config.toml
intermediate_size = 384
attn_scale = 0.177
decay_fraction = 0.862
max_seq_len = 256
dataset = "wikipedia_en"
Each number is 128 + 24 x the weight over its row's rms, rounded and kept within 0 to 255. Layers, rows and columns count from 0. Numbers have three digits each. The size before them is the row's rms in percent of the matrix's.

# layer 4 MLP down, 96x384, rms 0.213, rows 68-95, columns 96-191
099:142101125106143119112133158089165091125164147128121121068140122138117127120089153161154128101150107092136130178129113113175118152101152132128151157094120104127104117119115076137129137138175108127146088135096122158159148136130123151089158139088107153126131137139111130110130157167101100150
107:130145109129127153134144137112113068116157143148079129120055141113130123128123113163126150120133106177133110097129129089173138094128150121113135106088138118124114129120163111092107143114130111122156135107100131107141135115172192169147091195081128167111143147089119104137137078117076127129
088:107115126134123146080070185157135154132142124178129095081177105098136116147116147129135127175125096158120105093101126127126119179088147152087139131144127165138112077161104114149143143107093143165086143111142131128117103136139128091158111136148133128134143123109172138110100076175126131155
101:113067135116102141105117116142117135140170111140156174115136159133135168106086132121136129187112128162094118100159160124111168123112115174118173159145142118163103109122115154122165108120109112109128128096126149138099132117144121092121133110151158120154124147138116171151147125133131129169
094:121189098134104085163107129110118145140103152135164110157129132137146140149119104108091145147123123079126113166091160128144097141085134131092129158138130107118159132146098164141163135169164136169109120080121171163161134138142140125129090130123090074103131113107098139151120132124124197095
100:108109114152130135116097097071117152114159124151146172126126146101153131189123127119124102139152120128126098104192190105116129110144144150123138112124128133139148093137119110154113099141115118118081114119157179106131142094072120155109098123140137148165137152136166112118137142117119111147
101:131130122156137124138110093172138117120127134135132111103118137094115152147115116114136103150090125140150136087135159175131090131115115127137093137111110139125117135083116134138131123129151094140074143150163092116161083164163124116093084118178150121112105127109149096164116112177136151156
102:124106122177093145157159131089175144125127164121159134120160160165167138110086106112165199144152115109138164115113140122141097128109112074096139182143095162115130118154116125127093126096155144145101115108130127143142120097114118174141112169101110071111097083182085113125130090117120141082
106:144153107118110118135126127102120148126149135115109124153087148126142128194122124127134124171135089096203086104120136111109117128117141176139087108122115146094131159123096143061144131107185134108129128111139132193151137136145123105111108120130129125124111093131158169151113126135157116131
108:150144148139094157143114105140094120121132120109125085199111118147133135149080142086133142151123084166153134120135143114128139078148131154137140108160127154144155143151139139138137136150086148121098122133107197092119105097119139163077113076103150111130102110158125095058095116122117143127
097:126132159165132124124140086137130128160129103142156167137141154131125144119146129124154112111098142115100153101099123148144185120111165123099116150142108124136120128137156082125114094108127125116126126155107184092120129131153173163115107077090125124112137115103088087125103158097111115121
098:088125111115101107115109103117143131103106132139139096131127126075135140137125128123116087090114103136141119079117114115174115126113179090164134082113135143143162173128087118110082112117111109126178152110120158134140119159118100118130127137171080158092138124144177144109123082125118109150
090:097164119101114083131120137101102157136123113159134136121147122123090133111173168163186116108110121131124175118170083122113104098133125153073137134079106083171143198123134150134119085164126149118087119108145102127159166151137160131134144146125113120129145119163139091146142170114129161116
102:124098112115163140108147139095137125134119146140190152149166129085106143136132137158119129164083118120123147123136141070072121126135114133124147115159113183114140151138114093131143170163131129169153130130125129080137162102115136160133082153117126140102117139086179096113119095137144140161
101:109160152072138135121079113120142115130135122107109127134153191104116148107120130106140075146114152114140147125141111129072147144150153106134092103122102168130103123139116156130160147091171106152132156127104109143174105136144147121089122130092141097131107132120116120163110098123115125155
096:152159056154106112071104100118083135119135171137147092090126106127130140161129117155098150129145119166148100162165104128163177153111159159144140144104145094120125182116128111136108131089147109097121152136152127125121119071186085121099126147144151091143102130090152144139121147104092155121
097:172086124141119120096112159106154123133103081128123151147085111150134082148121097137117163095078146148119132116108111104161175131123137137101130098110109147110140148103110109134139113112158077131141139103113137139139051127132140131119105105151162123151135147115097125158122078148126120190
108:100104113106147114090157144116132147148094069142156149140162141091124188120135126110143180138105139123099162106119153116142142107103144148163176163119076127127115125122155122160141118159100141116133160158121119132119133128143142120157128092114166119136110134128173197140108135133115158134
093:135155118172119138089131109114172119143093102167127130116125128069161145145137163151092137079152158154096148129133112149133138140147126137113078122138107170165109138109150170091081113106136080145114129124138147102125137115070068139124079183107095151133134117078124089145142152102102119133
086:173141153098156141147081102139142092135123109149117140125098115143144123131101149114102113090139130158134139116141145126108144121112132136148131144151106136149115164109082084133115153096162135106093131112128152145130111121093152156133105110119134102153078140092138090117110153120106192115
102:119184149167081129160110103141120125126147074145085120151150148136140110116108123125111128140180165120115160134122138109156070113123171141096113090106138116139119120136147123160106103106116131143104116152110166092127096147116133118090102108166127096138107082151156181177140130101085093123
100:111153100096121109166144172109095134127076159141050132128124129109145135162151180137134109148128163175141137141095138154159133155142137151110158109136132158173178154161131100127135144147135156112119098134119137107143141134093159134145084095145107149168142111127163111172142131110072109110
109:136124116156129131105115121168112179139090144113152123118100121098151162148095041130188130091164142153155158124119109125143156109141120122111096124107126135085154113126101148094093084056073149126156164160133130173137134117103148163111098142142116101097139094105086133105138166099157150121
099:114144126132153121133171088167122139165123138124116091129183117106136091088138124114161130098155095137135139156167116162124137108094130121114158134109132131186172116141145152137076116118140107122147147170172144108085148098119156090161115137171184125110130117105083165147134131099086136097
099:166114143135163105102130116166094068147073139138127177128114165110148154136123113132137156137156114119142181129153118118128147100115081147153159141115165138159104129143141155099094120108130172098108133145117149136132115069105112083112148161089091125176132094141089098117148081146147133114
104:102116186123174121137144138155175144119152103082115120130120143107152176130135141130142163144140145138164167111128152133113161153119100095140131126110144098126133153118102135126205140132132147126159124132114128160161128130122172180091100133086117131134117125142116183142138153151115106094
106:134076153095120131112176124168155153101098160185129133061144154164140116117151129166102141101102147122136182118116143117134159116140083146149161112122173114119126153165113151121137105161167097184119116126150168144127156109099088090110162157126104121125135115113128124104103151067157116155
097:136166160166114121122080114111091135109136142131153132132132152141124153110145080128143111120168153128187117162150132116133104132115128109080091109107129149061099140146127112139133139098126126137095126139125180122114153133146109080101119155113157113116111098146163104116131134115133164112